Weights of a small transformer language model.
Size: 10 layers, 14 heads of 64, MLP 3584 GELU.
Architecture: LayerNorm before each block, learned positions.
Training: 923M tokens, 7042 steps.
Each number is 500 + 25 x the weight over its row's rms, rounded and kept within 0 to 999. Layers, rows and columns count from 0. Numbers have three digits each. The size before them is the row's rms in percent of the matrix's.

# q: layer 5 attention query, 896x896, rms 0.0296, rows 888-895, columns 768-831
# k: layer 5 attention key, 896x896, rms 0.03, rows 888-895, columns 768-831
# v: layer 5 attention value, 896x896, rms 0.0274, rows 832-895, columns 768-831
# o: layer 5 attention output (transposed), 896x896, rms 0.103, rows 832-895, columns 768-831
# up: layer 5 MLP up, 3584x896, rms 0.0803, rows 0-27, columns 768-831
# down: layer 5 MLP down (transposed), 3584x896, rms 0.0241, rows 0-27, columns 768-831
q888 098:479501487484485510458509484477497505518465540525512543467483506504506490477543476473541501498475490508526509489463446537496515466511439478463493476507515475501504499516541549530509494514500499
k888 097:461550492502534559467493527509537506470498507492513557501502484474490456519549501460502501540503440512495525515541462496517476516515521541468502505521520442499534502512496481484509500502502495
q889 093:480471513491456536500471552482472463491467505518473478486555529531515520504513480474490487486510480491550506508488481535498495485509501514510512494519544490517500504466511501481516497505510522
k889 098:489475520475476538508461527478502531459486515517512492474488467522476479543503506475534465517529491517485509495505530453538511470505462468460500467513522498516498551526533511475465496522508513
q890 091:498502513491511494523535535474489501439527499522509503468439487516534503489531500444533554549500505498514505522493495470490467495465480530450509557514462470509529474442515530513446481490483518
k890 091:491506528564491534501514493493508496478499520508513503502480485531448519494507489503521497527509511471463488489508512499462504460536495498501501520506447507532538519460538519500490471516484534
q891 090:531561528462498490473472474501488501500508510485530508497541484508492511483517523519571458522462499539463506498505526517504504493495490455475526477494476473475502499495488501489534524524458506
k891 089:496470512504509466486526505458529498494475517482491513499530491507521474497489515523491494500488492503511443527478478547478477498529471477549509451513481478482493510484492533498538530503518477
q892 092:499494507549497452545507516555486493522492517510505487514498504507454513438495520497486535472533505496426495518500463514495514459504501478486495522540497450466504490483500501485513507451458495
k892 092:501485541553470521499534512480507522551490484481450488517467489507504471482483536503474577481508525504519539522484510518538498444530532524546498543478507492460464494499517474486526523514518497
q893 094:503488492535467496546489483520430498460507506474481493471461542491507550505510470479489491472525530494492486486515495515457530481505469584520519526504469488495479509484480510476473438488480447
k893 095:503492510464484478541510539494447499514510498504480550488465458508484533503481491509492493494505523513463488515490502506480498533507446492505511504502474469504488524512465478461519499519475501
q894 087:533515504473546469519537515494530483501508483494499476489543464483530456518479491473486448505560514488511497507481438487490512475511539566527538508466539499531488517523472444459484514488446461
k894 088:535476503477531476505503506489524551476506492517483453480512495492541532480489501527477509465501510490503496491532484509486476524494505515498520470473549512502486550518480472523506460534435467
q895 090:515507482483493499500494508494463513528515433508437508492508505458522501491463436490506529470478555469552472479516480539463481504457494531510496506483492523494468478473506499482533499457451523
k895 090:517540450487511544459486448491494500486444489518518505490479522507513532505510473468501501490468502483550473496501460556488491516504524508460469504486496530543492482492536495491480521496478464
v832 089:498462515530464497532517489507463508457559538524547516474494517482515509483539483479498496513482524520525507452484467477536551519495537522479445489497505510470502465526500478534482471497482493
o832 091:479485456472524539555524532495527496504525485491492543517456490518498501501513498516504444485545537485490507522507514502530470479536502469521492489517479527515499511485511527468517524515490479
v833 086:516491520476529465528519512544477546487468537503465530471469525510458492458526445514507521495527501522535470500528513493527515512481517472483527485532541452520504497468501462467481502459473545
o833 090:496535484473511507507478481465522473480535520492495483519504487481549482486488517516493481505517484475556485467464494503485463484504507504490451524500532501473507459466514472485519495502497479
v834 086:519487508506483497488545504501558489492495508540484523488520529498532480488485524495473495489503476482509469524486480506515521546523498545532477552470489541502548514514528506505509493485456475
o834 090:502459515485515451509471472492495492482506524446505490523495543532505507492510479508518518522435507509485516481458469495458505505509494512521515489510520478491494518492488529497504486471509526
v835 087:579481543485473455498491482480528483484565501520461462505508450453481497468526501494475499501525482495502524474484499489511485482486496488487459481501495527489463474496469540518468530541489501
o835 084:472495493499469524503511519486485487486510513487505481477472487489481531515478514537494501521525513504479494451500534467485491485526516532493550540504488529507560521507488502525460485529435528
v836 090:463464502483540500484499471511465464484502493507492501508492496509515500500551534494454492495517514518503501516533541523488470517448498419481483496484497504497483478512494487492515535529496490
o836 091:519527508485531466515518535451511477513496489506488545476509524463520479483511527501533519514492488476550495482468473481487542514515526487447508534528506479474474532500489501497487478489469522
v837 087:518471560515517489477519496516493458477471481543491496524499484497510508505488506496528508446523553507512475492490527506502517499521537511451498509532488543496479466537490541477496503485462465
o837 088:517481458529474533495504479492550499510546492475493483468526483503513499506455521518497536499483488489518504479513451505500506519515498498529509467507482486534526531487568483489510516494531540
v838 087:474565452507467518500506514493530499473505526518466458473520501481489506485483543556534455536487458465493534495529475501516506497428556497484491520513516516511494502491506506499511500488487498
o838 088:522500496440551467530496507471538509478496460511538487479524488508510491474498504478470496490463501477527488493480497499491502514529476483508486516525525551507519478490517537496503492496559528
v839 086:494438480518522513526506478463478553491498509487497474519506488489493485504492487466496496470440453511477498526487476522474487493516498521464487456540508464497472494499549518514522511468448489
o839 091:529515533489417520461474490495503485510477551461530517525478494557470486459492521546506502485497517475498509485496520515537514497493456478523493504461472500466458504484497515525518509470553501
v840 087:496541483522467493551482492501484486484493504531511539488437470489492511554496503491454501507555542515498496452452483504524518502464496500474533491520498500512471482499511516520503488517474525
o840 089:469494540480488512495423514499473510500522487446464509482490525474527493488479508480551490465490463486560488534549529477543493489512512506522538527475467516535484517477464470489503511471512490
v841 089:465504525451520496514509524475513518492505503490460452497486449533435564482515476525535489496518506450512471529523455507531477473498453458487532556524525433512508523480499506472496481484476488
o841 089:526471494465489555511502488543517485521480506498525496477492509521485456521488548483509500494515523460468481494493545478501534536547492555496480473523458474479467483515499504497513482534522538
v842 090:478512526505506459544488509469457479502522520468478510461538532531513486482511513554503530483493476456515490527476487488518462472497500511508472520507455518498491475476504539502486503461478515
o842 089:526529530521467526474448510518481561518500528517512547478482502474542494520482481511454501518501479474513514499461521528492517496469503544522509496526515525542464445482501502499539506514513530
v843 089:532486470492527493500485524491484484534476492473487556533470482506528458566480482478521506462484513447523452479532483472497529502476525521495542450532455500495490495515523472464539558507493494
o843 089:524490484487539527484519505549462473466503496483481479481555515484474536506476431522462465491520454527511476539460478493485487470463492491476486532499511501469494481479469495504543495465487469
v844 089:564452486489498491513469503525523465510518484463485527541524499496499511497483477496514520517479469461551530479494477497473517484478488533560481540485488520503488548502459524508501517482525522
o844 093:443464548523463476474478498516503520485514526491512495503513480472523486525491501492514505503519509558488512551546494511483517508490513518495513465482541473465507497479506488516524479469436485
v845 092:478479486511501503486513474521557510499530521487496481490518487550512490460512473476490487496513437520482504524486527493441548500520463545513498487502538530481506497482521490476469492473496528
o845 095:533517503492523485482478495479483473516517472509476499481499518503494475456534490521498468494498504467492483522534465511507478553503561471503512510520469481544521475487531538500514460467502519
v846 087:495509493492520468542485445521541548509478494525505486525556496483501493503524475469520513500479479525518488527481558515488503503495498458508453496499486476477529484541523512500503497556457503
o846 088:482486484492467517513521539463494510501504523421512536484502529519484493502516522511479527489519523484465488519507439516555474521496538483507500466546494510501503495500527509528483472487549525
v847 086:496488530486486490524519504549507514487489526535464518464518512524498476503487500562478491523477471491489511530524528477481515539501479491507503509457535494488507481531551491526501501493516492
o847 090:463519472486527513484483476517479519490527546529471539514493492530509521490510496519495499492504488439491469537471504514501448521508504521483510541507487507527534461473516526495488454493502485
v848 090:521506541505475475497502526463501505525514530519540528493511420496474496480482511538496493536463511476509478537471496503491454521491453512518550497492499524499461529458541502524532522460472491
o848 097:481444476506489476510530512497539530468484479518523504514537507513471515495449526479487499475512528464521509468577494499485513507474538497491481485520525503503487479535482521466472452503495513
v849 091:496496521478484490479443489464468557506473473496504514489533501509463511527488489503483537486510545527493523470509507508527527519491491483528513506498518487519518491492503535478558504513508506
o849 094:504502482496464509493526455526533496484507541497484510491497521500505509526485519483485461507472466511495481512517513462507525504537482576519520493532489509476504503517474473481490486485525515
v850 091:527508512491541441561490527490479496504491500468503516505546497492478504458505496496518498498534507487520502497499486482481506496512525535544546482535500534482543479550526474510490518523512532
o850 093:529501458512466473503480508536488492486498463496550451514530490511514495482480500523514530506504498467510439552496550517526506520497576458483479519474501460515474507514505500438460519507531486
v851 091:472507525462512492520502520535479519553475507494537487490500450480525525489509508517491495505499524507505485537495503483487477485452506534495492525463495543498484482445546483476534531476492476
o851 095:487488510510475482481514451528511472490505507445516525464475559500506513484509556469508525554506438461534491481483492479497489494530498506504542488499507475473500520498501533480457482497546509
v852 083:493502460509497497526537484509507538505475478463456486445504501473490553515499486501516478543495541469507558519504521454525539475528507556496508482493517519546499481482464513498514485499467519
o852 084:518497524483500518539507487476529457518520512491512482530471465454502536514497544489479504510484493533495505490542462516492509524477461516497499545513451508540522470457522526470495506461544481
v853 087:494513488504472561540488500470498494492498507544526509489520511474464504515488505489494519528509488473492540473473493482512514514482503543543497516521527535486529503570515447485480501496511499
o853 090:496469511490522471502529530534509530476491525510516492503511516523563469504554465504510488511530475511477476495540527479497519473517480478527496465511476482505516474449470556505483471508495528
v854 086:475497502544511528542515513539485479492457470482481504509495545527550475468532513474494494506470502482496507448521514475540524507521495525516528505515485486486471486497507457503517505509501516
o854 086:473517508504510505491509508467515516489558499450501476466514505491527536454483514495564489510525474498497497504457551510506439498513543519477494485517528476529523487495475530481537485517457540
v855 084:440541528488478550489492507504484519499500575481473513506537528526479516486500477487518513493483486501501502465465522484507524532479523484473462479530525460542450477495495477529521514512534526
o855 087:495482487534469502529487519498537486487496490497488538525466506534503516501522492513503465476524513498487468511494510588485502476493492498542490510507498505490505490508501481533548496529465496
v856 087:529517522545535486507499480462497499541501476493470514511491470483489538493469498500509497463495510488491495522499463485538478512534510453529511525461461514504497504497505484497513501488517529
o856 094:511531445489511537461506530536494487455479490523536506493465494514461526512536478514466517519484492480500513501485514535492516534489519478512521472511512505516488523525503498510483489518499487
v857 087:517534514466503530523491506501499506522536510509520540487496489579521447523477521505531480489493535481462487509491532490532500540543577493518486524513438537524537493464510463483508494521498493
o857 090:512523484485545514468517475510511518477498505482506507552444518493474526466499480509506503485532513473458466477495451480467485549500529508458507473520490514525441464495523501506482471502482477
v858 086:497514516512508501460469530500526479491453555491484457477452493485520532501517521506505495503511531470497496517523494481478501521483471534539517534515521562475516518509495550481490490501542541
o858 087:490489516456503525491482457487534485401482500460550487520480470504459474467506506534533499497502478458507494532522497503474506461521494501461511520480486464494512467478476467503500479485488492
v859 090:531465536487510478473508521535529480502478501457549526502470486462547502491454567523488496482492428490475484486491526494486506473515498437474504509511478519472518496444519508480508522469490471
o859 093:478506474506496497546486487478484519484514486491511488492486443526496525504496447460535476495478565482498528488493483463512509502481507528466495493538435482474506513474501485534479527520483502
v860 086:507504501524473532489504548453514495512498506512476483489484519483466487522494490484532483504481512512501512511510474486493479495522531467491480509487525485485529466534525509550503467495531462
o860 085:504501530519523487493507495528515500478490483426469552516494511530513510463527489492522487469517464477506541487534531553510493504522508485544550465519516496518515518483510529495505519449512513
v861 089:485495495475472458442522496487500518516475528556444503531451499488434477479472537474452540521458472478482506465534553494445472508533452489525495514500477509528540525516516489471497508515551539
o861 088:452518495504488540473467452493511467503505506468505524506533508523496501528522453511533482509519513506556507518505471513522483521465486515525523509504493505505483514533507506501516484516466510
v862 090:519462508485515522492519495463481482488526460521447532495516482535464524504498509513500511526497472517478494493493543496523519500495491489534464533484509513482523490497499520537531467466482500
o862 092:481513498520512518510453495491503511494524510513526504502520510484515475533505514454485467470486476502523478485480465508479508490489501526526507520499555503508488495495482466476444511491482507
v863 086:490553509490463446505513536502483496482507484464498494531512517484503526511516437504518506505470488461529494471472519537513522492494545493502523527503492485543509450497495515527538501494539508
o863 088:493514512504451505502500547528523501489518515465502532499489503479495496506526469460498494496482511531470475522459492485501510489520475510502561482462485509454527501479498466483533509528513475
v864 090:472468461492507493514535495490466512529490461496516530501482472521514492489504549514469527506522506483524495493508489512467526509544515472521513521508532556507468483485492485484510477480563491
o864 092:505475524503521512489487475466466484513471545518566486484478510502477515491491460471521523505508512483493519432450512523510503486508520525507510466508462498490489500490490495503487527520497508
v865 090:510479489518527506512506519489539541485495534507505551553524495486510494491531494503480499494462524479470548511480433463500503474474525505502563459512506485490492477515471498499522523503454513
o865 092:518497495462501509517462511474468489478508487521480492504468497503506468485452497542505523462530536523497522527449478510518487537453474482467518448507457488503478470494504513466471470517494507
v866 088:501484490522482502495523514485520496452519474544481464491493491511483484436495513511476518465537490526504508514497505533501503492485470470504540516526518485530491510526461481492494486477476451
o866 092:502519486510492472518450529457443526543542534493487521500496520490516510490507537496513501536509515460492511480473484457512500488519530483490522471493551520487497491472496456470474530506485529
v867 089:491448499523491522492549482510484505515515527483466479536504517448489480480505534507523533483531518535486511480527509545440488478485491524513534480506527533470523543504508535483531469479518541
o867 090:521545454521489487465547555505525514536503479490544532478519469476495494510506463487493492549505507497492522525431477454515542526501501465530465523542492488495486491505469525512482526500431505
v868 086:498480492518483526498489526539507510514516516470555498504480453498491536497491487496501501455478483508484513468459523484522518500484512473468514521498506514488464536504478488531475487501539511
o868 085:478554535504479514445508485491470512494509487498485514519521484528494519502457534485494536502514444498551483487470474503512510497523508490591498486508490486524500508461497531518486486533502509
v869 089:510498485522494496421522486501450488524461507485447489529490503462481493570506478493466502488519494496502516487525524501456521461459498460481500510520500474514522519500521525550488492522546494
o869 092:487500594519544485509452475489500490523502514506464529488477471517476467543487492504463499551499494505485530486468545489571469490541488501506476490488508527453529514522519484500447483468501487
v870 090:450493497473533487452482553497488475510477504525520490464541519494497542492463474521489492494540494472513462518485528471474494472509525512522510524507501518521503451503501458472503469521502547
o870 092:541503513559498489540480512487477479463539507465485553511468556483498475520509518505486460521481502493525506506492505531537513508455486499511519487500570486488566483524510553518505459503516493
v871 088:470482505502444519473515521477513512500467504432487517508499528475475498549460509453500519485580501489506517483460500495507500467513493486503521457507536490527465535504456496534525454473504504
o871 089:532466466496486513509554529511468444510525488499510481506480505507465545480478495488468502527461456523485538493494539550494495530468463502500440507524502522488518486502506528510475540529544473
v872 088:483477507502466502495493486477500487478510495477506491485536493517526489519471490469516506529520524523504465486497485472476484511514519559465481560480491517484501472482500468492485495517481510
o872 091:532531498503535505508513507516524472496507479478479452498472479503465542503530524519507471505517511476490498506493489463574510528497477497512504505477503478495463468483487534496485470463495485
v873 083:483496529484522534483469489516483460525524483500515486493493505501460520479534492496487524482509471434521469513520504463501485474513529470456543506475555488452509542530499495486531462522518485
o873 087:492553488482531455477509502487507524498503462545516512530482515464467543487511491502522478519517502537486523481467492520551490531526491520510499493529465507517523494493560454508473488535453471
v874 090:461493505486447485546478493510481505493534478507454499474505500532479537492527503520495489499502523519505487563469533531544471476491503505475534504541503522501466482503525490492543484506477520
o874 094:474531493509485559473486470474537477513565468508472521505476503475509472486453515465495518520505519529572509502493488515516513494499509557521464517451518536511505499523546544511528495487476505
v875 090:473474479556528499488495481501505473485486522498527502533510485477479438488512556467465471476523458512492540501500505519525481519516502545517462498535560534542513536493490496471510498458511497
o875 093:521479483520519537455495520500526497510533496495511470490497529536518499473513538516505525505484545475474489430515511516481508469526518503489501509486454462543491468489534539509493518530532496
v876 089:480505465552518518519504502491480500499508517504518548515508497488497507518490505489515495508524520493494510504480498486527501514482506515523527528532499514496578508511502535508529506519519495
o876 095:511531488474507496491520501497537532462489490502568514512518510473508490537537478518502465553504521518541493544528483510505532502462496476532463494484530488486504498499486478490495505530502516
v877 086:471528510455514499532466432507467476483517509470514444503499509483525523508529515508470510487447494515513459463498515490538459481473501491536516473461489469506457468445474512480513529503493505
o877 090:516529486537481514515540497482557524496507463508553510508508494498512464464496494494517505473501473523455488501507470514511490519517525530483501488520514499510523464517519495485481475489468482
v878 086:494522468513531540463548516482521528522498516491493509520507540518526533505486489527495555550505517449493483525499448485516470478514528494489485446494478498533563496501499549503488467528484484
o878 087:476505501524523478545469503513471451527444500535479489509500440538467498468534504473563512507522486481506493460501537494471514518469527528431520470505509539520452498529504477492512552486494510
v879 090:524447558499487507456483513475540488502499493507518464491498520507445512502525513484479498493462510485508497488522501503515527497524505545471543506465496506513515471516485547528522485478525478
o879 092:504490469500522526516569433490515486492494445458490482475492511458508476517510511477536500503509500498483483481490517565532497527495546506517468490434531542524506532513482493457495526499534521
v880 087:548461507488461519492475491520497530512519507493498497499467473497511469532507518501492540497495489494491531490505465530500507472495514476498503539487511527506515517466492476479504536517549445
o880 091:492472508559537509489525517491540543463482557518461502466496524481504507532513476472499463526496475521483516487503470502525507508499523476476520491564489476533542539478506514517455471465480476
v881 087:476500509545497528504480481467506452530560523506464495476508516504501545523563535506493479460517523503478506473514474480514503541506517504511507493509476458542491504510506495532488497527458524
o881 089:489500500463488496532531493500454526490465491492527487461488440473531495491475479479496502573516476505509535504450475510491514474464497476518496488481511556490496467440504527493494507503501465
v882 090:444531474486546541512449446496516453495490491539522481518528521449528524517458481482516477477495517467478528489513563450502531547491504483501525539484445526518565489499478458506513509556480508
o882 092:513486497541482486472521531512463490494507474444482509476475446490499479482511482487432528492472490552468506486518558483542501479515536483525473472505518466515451487479455500498499494494480554
v883 088:487475507460490527463479503485469476489486485473439505510500521489527470479526483489486483477489516525547524510490491480478507511503539496491494523463534472520491483500464508496519491510487488
o883 091:476471475454493501502516505512503473498503521517512467441505507491490511443485506484497480535501459528516485470464521517505512472474510508485478475521488574461478494478481502470496467499486529
v884 090:504524479466471508464478497483476510456529507517522521461500485492501523504461506453505457560488533494500505487516522479481535512484455484493565497449492469546486475528513525515488435509493479
o884 089:520504537521524476550467499487522502508470478539502456470525470557478490517511507497527523474473506448492534531508495488481466487551507487545508489505527506450490482513481511490516475477515488
v885 090:513514484487489507457473499486493533465490516520517508502516505465454503476525511521478485484501516463494472488489458493422500460520523461572505464493486477477498525508531516459465498515464556
o885 092:471463481509517523552496483489467515482483491525494513496488476496499451542526462494497541519527506500516543502530529548539532529505485490451519510537512503477484524487456513478527478530508493
v886 093:537458463493410533528469508471526463491503503460499463445464468509495508531517507485498447503480460496498510490482475478544532474500471512476488511472502541504499484498499463499479506486545517
o886 090:455507522482524521456473524504462509515521532469460494473494476487485497510495529491488535497470505514550492484511518487486519468456498496502519538494499465499501452521426512506543494558458502
v887 092:451479507516480481492532507501485496511528528496525484481473551556511497512528555485519486514522541476444548482502491499516546518488543457481516510502487485485503490509482509499495540517476568
o887 095:516493485480536518487462530492524503488477499496471511501514501453522523512483497526506541477497454550532494539521533469473507493521470474473513473515563511512561497496492481478541483531531508
v888 089:478518530528490538522484507497474526480516529479508459509438478461532490469474519490543493527493439486514503510476488481483488465515493503481535501484525525532483489490509553499485522511525517
o888 088:499494471536495529506465521537471551490461506537529517542528504507469539527499477518513493536511527518522439508489528518492497521538527491501467513512510472468558485518471453492505485493456518
v889 092:486512531473491504519464478526509474464489516494534514452500492508542526470471469522490516446562497523475490426489523515505504522499480557507454556444501510495480495505515488537515486491494499
o889 096:452497516491514520445513486514502453513494467496479484549465529499496520547509526489510492490493491463528518488499490502512495542525517509478531497584449469505458468492463504518508509506538482
v890 090:522505464503442499476468456494490528485508477509496542533513526519507524507501465517543529477511491508468498477496526482533475473494549460491474512501490489502471480499492477494482480505462504
o890 085:524479503513548511463503493510514542508522531518525498475468514477520531483539518508490487540486497496544500510526474509474458508530450478544516495543496469479519493502537543480519521522509501
v891 090:524491514483525526490527481467495475520502514506558529459411527478474503443554510488519503515476523514479447496466492481518499492466508495476536474429522518463558515500501462499487467509499529
o891 093:505479473528490475505488494501506491438482524507459462541537464501455545515483532523519540503545465482482530543507497499470483477491512510486521506513501492537475498515454495466460587518485488
v892 090:517492528484550488509499501540541526529511496462515483529522483461503498521472473495527509511494512504486563519472511506546523509493542460517483494470542450498509514485503507493463535438465524
o892 094:536500480496428499504498479504510496504519518484505487493515500488538522497492494537489515483484489451534507491519522498472491458453480521523537489495480518534507504482461479479523441474503511
v893 086:498491487504516508533494483499534499506537484538486500506501475484496501490531488477487427497507469491470491531513477491531485474494490518515513494467488481506465499520502496517484526507520452
o893 093:500508503489495476505487504527483485536504517510529493548473477522497509494456531515532523496544481523540476479439467497490503437542465509539493505503497494483533493506512526487527504473485454
v894 093:503478488521438460500511478490480510488578485495492491488531458493503502458531490485499563463493499518512510477508488481476513506476494514501521495499495507501478459511501537503520474496523473
o894 095:466515572468546492469482520526500532459463542479496484531457513481510520553493539485491451511508474490500585506526522520521487483512518494522523481497449495503514525463503508500500488529542499
v895 092:537554522573517542499507504465548482534503505507450503485488533530502528530514484538479491534502539468507531515562466462493563519473491491501511519509527533498494521580520534496469475500516503
o895 091:490455447469510525510509517490493492482499490496495509503513494496497455512513568489523481517489464513522507527492497505461468495502485494516512460496539514499566476484523526499473472489542491
up0 103:462481519517512506524470504451534454555443497502482465516498481489502518499471498536500459537484511490481534459473551478515485465549516488506475478491512476491510544501523464455516494530505512
down0 094:510529464448469487439531448522500487474495523508491510504487553489467464506478528570535494460489527555559489484565500501491504543554475529484523488509522496530486490517517509509482503524515501
up1 093:507548505504492482502481510521503525490497462493499487496499532506499525493504494555473493487500484501533477540483515512472494483494504481513490530533482477505526496522493494525528513546499515
down1 094:502465492512509472524531506488491486533475517522536486501501532494479515507565513494496503495470495525492485549493499494471506499508449474486550470477542521491473501503486488474471544476510452
up2 095:516523515515483512509520458474530511476489533479475503504498527520490512539481458497512475496516465498525467505546496549507493519514478505502536507503505516518471505485520496490500528468470530
down2 098:491496471448481505550473486536484520517544512500526529525502529487529452470508480518531480559473491494546530502483547496515514511446527507496509527518503545444480478500509484498499503532490507
up3 104:453502517510483504563488517514515497447517531496505487494502542511467495475465469461498505479502550511485499516436523501495483497495487499498492506512536510514499477488436460477508462519478421
down3 101:526521536515522511476477535530506494510481487523478475486459529529528522504462500466441537509477499502484498583497534480522537482529470500507501504501524555425519498529553500487502504507487524
up4 098:510469491509538513489507562527499496494544517516540454514490490511516503527488536511494492498509451452521484450533521527495489463544513496504517464481492517510502455543460530498487489516467477
down4 098:502459534468509476501529474508490512467563494464504493490458488506475530546476506469505532512522520550520531449502513484486540473494503497504489479496524510489459507530530463516491463477544445
up5 099:497540492505531494508479494485490521514491489491493564480521511510514509467500480517498471488473482517504503498478501478492477501491514505499549474518480453464450468491528509520431508471495498
down5 096:487510527520522485538473526500513520516484473479496478509513472512515505456486502512545502472503541505529536499501552464494485497510459555500497519474533493521487509535520535519512516508511502
up6 102:494490511483507510508512523479510475517513499477499529490505529482483527505495469469530503493525549552551519468448474478494484521528491489533463455537520489494521544531519533483513497487454547
down6 108:479527494488464479504531482480481520499524530491533516510484510511483502544508483523525497511525491522528493489513489457492519500503499489501461472523509504472489485510483541517466473518543499
up7 096:543506500466475483509485584468566491514490534521474524513515493463514478503480541510455507454491461514508494517476519503520478471521498488489458510495463488506490540514506500512491484500459500
down7 097:539479487511479482500491532557499502498489560467473508522497523490495484499491537509502510454456512470499505499486463559540504506465514490517461526515515493498557535503537488532504484463485494
up8 093:529486508482492477494517500510524458548489516486473527464565473517476487472501530444504525471517468507513524521445538515531493498503480496480486467482504534508520511466464493539497508477506481
down8 097:506500519507486521480487503514514517511497508489507471526508522481466486501498503499514520519529501431483501523516486518478488484495458525466541527460466484511489473473481533511507498493500519
up9 097:524523521475516498502504483493560519510518499490490489475489538490516487493523485482546491532533516507496473526512533486494502510542486477509482554471470507457536504512470474473473507517499451
down9 103:494523505502520464530522547508538490529509497507509468512528467509508503503515501536515481503550458504464503538516459514482521448552487508452555460481545479505528465474507474483495481491475501
up10 100:464472504522508495505490494491492491503540532495484484490499508530554540493485459523496515472497492510519458521517489465519489506492521491446526492474493489477462471472526501520476479551512484
down10 097:533501505513525521490485439444463493530486502487489500535483468528509476475485484479509492470492492480478533488501524520514504481503507494510514516504513469517513518479497491479529470502517483
up11 099:482505478494455534484517489499502461487488554473498529435441530512463550470473508509525462516501503539513494504463492482507452511504522525507511458558541506537490442503515469521504508555463541
down11 098:525508482475524481489460493505492458515504500518505460563480523522474519533490516498468448548542493481480505455495514545459566545482506510537526527476460475490461452533497521488542478467529462
up12 098:481509474464463523543492491531486502479506500516501533515518514515483533516461483491455492457479515473492544503533481545531526486495490513517529469477524521498443532495541510487498485485466524
down12 098:487512470525492545499499491498424473524489514525497514507440494523498511556488522549506496476503558504511485529502508472507530544459515452492509530474482493512471473536533495527505510509509513
up13 096:495530500522495540526508533488525468512473513499529503525520512563489520504479523482555527560477525511513493476492500498498481500473465498543492457527494466467475494504515482465521520481518551
down13 100:514485447520514553492481521470514484460499462500505512521503524485487514504494514487503482500512521468509515495498537502491522477509500491503511529511516542503479528439494513522521491492489491
up14 101:447496527460471518472497487479498508564490503525475496499493503554464470511452498516524515482524555531507507497510521478494495515525521510503523496523464501514480508523498500502483539506503459
down14 103:534504518487511487511506474456508495481484489487469508516549537498539524492501546513540476469552526519500437500523543485512486495510492482459458511528506509514466499477483463488521494483482530
up15 100:532534539513464512488543502488507545512529486510500506501495495474562528490471513498488492491484492541520503476522445514457470540533487483525457462506525492486502495510487477491467541476498455
down15 101:486554524506500532442546518534516508516491504480515489467478478497464461498496517507492519475533493533493506486486485560490498511487468494518500479487472470528475498526497479522475459500469505
up16 105:517505492487524498551444501490506511532473518532507515515523433538480466486534508466479483479511530520540499481486500489519495470500499449485433539469480496515481461508440532467509554515494480
down16 105:509520532465539524504508573532472512551470476479509483516513471507471527467557499490497517446560507539484515530472496513541497482475478463495505525474456466527485508495472522514564464470466437
up17 106:495498483521500495533500449512494441482495502489450481502510485487488451526527455519482509495555465513489523490481486474490469520457494494494495492487480524528512488468530502494544481502480524
down17 106:497548464504482558499500456490509496489537495450457465479483527514501498487519527462497528548503478503540507478480485469526487465505519487520522501491531538496491458541483515489508496499498503
up18 100:520544515497504508504522480516527501455531546501508496498543496503490492505485468483464488524445476471490483511522444506508473470508507503516512481523563496472551511435521507489495490504493531
down18 100:498508456551485496540515519491510493477489507507563531502514496482509472499496505482488510495503494535484484535457489510532500527503496494488481514475504496509500473502490502479456522462490466
up19 103:523479453522463489509499485535496470513510512535573462480492550529510511447487480514507556469522489496490522514462518522506497530501499528493491487474458529499486445513478487503461470480430528
down19 102:498503481509489509453563484468519532486535502516500478479498522514493496461497543486480514481489505471463498488508486499533526514477509502463498501506474520484486475484505509490483513515494549
up20 100:500543512481487473477505492505457504477507509484515471526564515488512488455545521477507489451444548417515503495496500490528480518527479505481494474506522480475537521501542479553517515486526506
down20 097:475492483471467488503516527496499527507521506523466494491475540497514527504482513531508480542494493473482509499514502501532470456559554490526525513524474538484486485503493489506504525505503497
up21 096:497499518492488473510502477465513494515494517485503509532493454531495506501497522490490492527487505467456512449522510479510487482486489507511497494542508497499499508492488482521485482529488508
down21 096:536507478498495521462471473469454502472473476511464520482496585513535493529463488489519500516494511480509493455467473534482470469488508531496500558479487472537501490501476502526544544488555484
up22 099:495498481475517544523522488458492450525498502464505451499494513494485511508480491483484517513488499538482507539523519455510501496515497506509516548528504485443504510483506530520492536499512450
down22 098:431528537545531505497454489518495542511524576569505501470520512526504447512537538493500493493524528503498479492520517506530500507523531474472484502509489522499496533520483476532454531472510444
up23 101:495528480491498507541487533507502519520481524481472523500520479479506508525512541474537557486505497521541457510489483487527534508497487506488481528487497473498462516459507509452485498478462462
down23 099:538520476495492537485495493465565520521513476460475495492476514566507491530505515500511538492535515498509539474476537512506525510505506467523491467547490549542509515500508526521505545456521501
up24 094:450483519523546504465483514486534499521540486506448498560484583508493482513571474488500464479482475503486527483523509480588471559490525501481484496507497510479488519505452487463531518500523514
down24 097:482519483512519529528540479555539514492498512494506472526451498497513494480504489479494486478479498504520492493504527502512498472517492482464488511485463497460536519496555510541451512487463495
up25 101:541525504464513517519479473495522486463517499505521503459509489521506473499488512564503471519496505503502481537539532495517495484488500501484475492477530495570543450493482492492487474525515488
down25 102:444510517534506464503524548472537506506487508476502459489471511479501520513477518445477483498469454477507458529563496519493493474473487474509508490529525504489503462514474487487512497501464502
up26 101:500488510488534479493506470509477474505466490523595515537494475461502516505493543505498500538502506509468490438512477539499541466474518500483484498481493511502472480473455471495464488503462478
down26 099:500480460516459523478505523460478484554547503513475487492515497480471513450501542525523468504483533529523453510545556440502504539506528522494501533499493521489498564480483496516511494538495535
up27 098:532529499457512512553482454480518509496524498525524457487457531529448495472509468520535566503461449510503511493507495516498465502433494538497506494512483494497469473497537530506515420535512501
down27 095:479459510504502488482492517479507471532481495519484493517520426491503460524488510547524513524483478506526525493468478458451529533491495533512480522493526502513496507489451486522537475491537518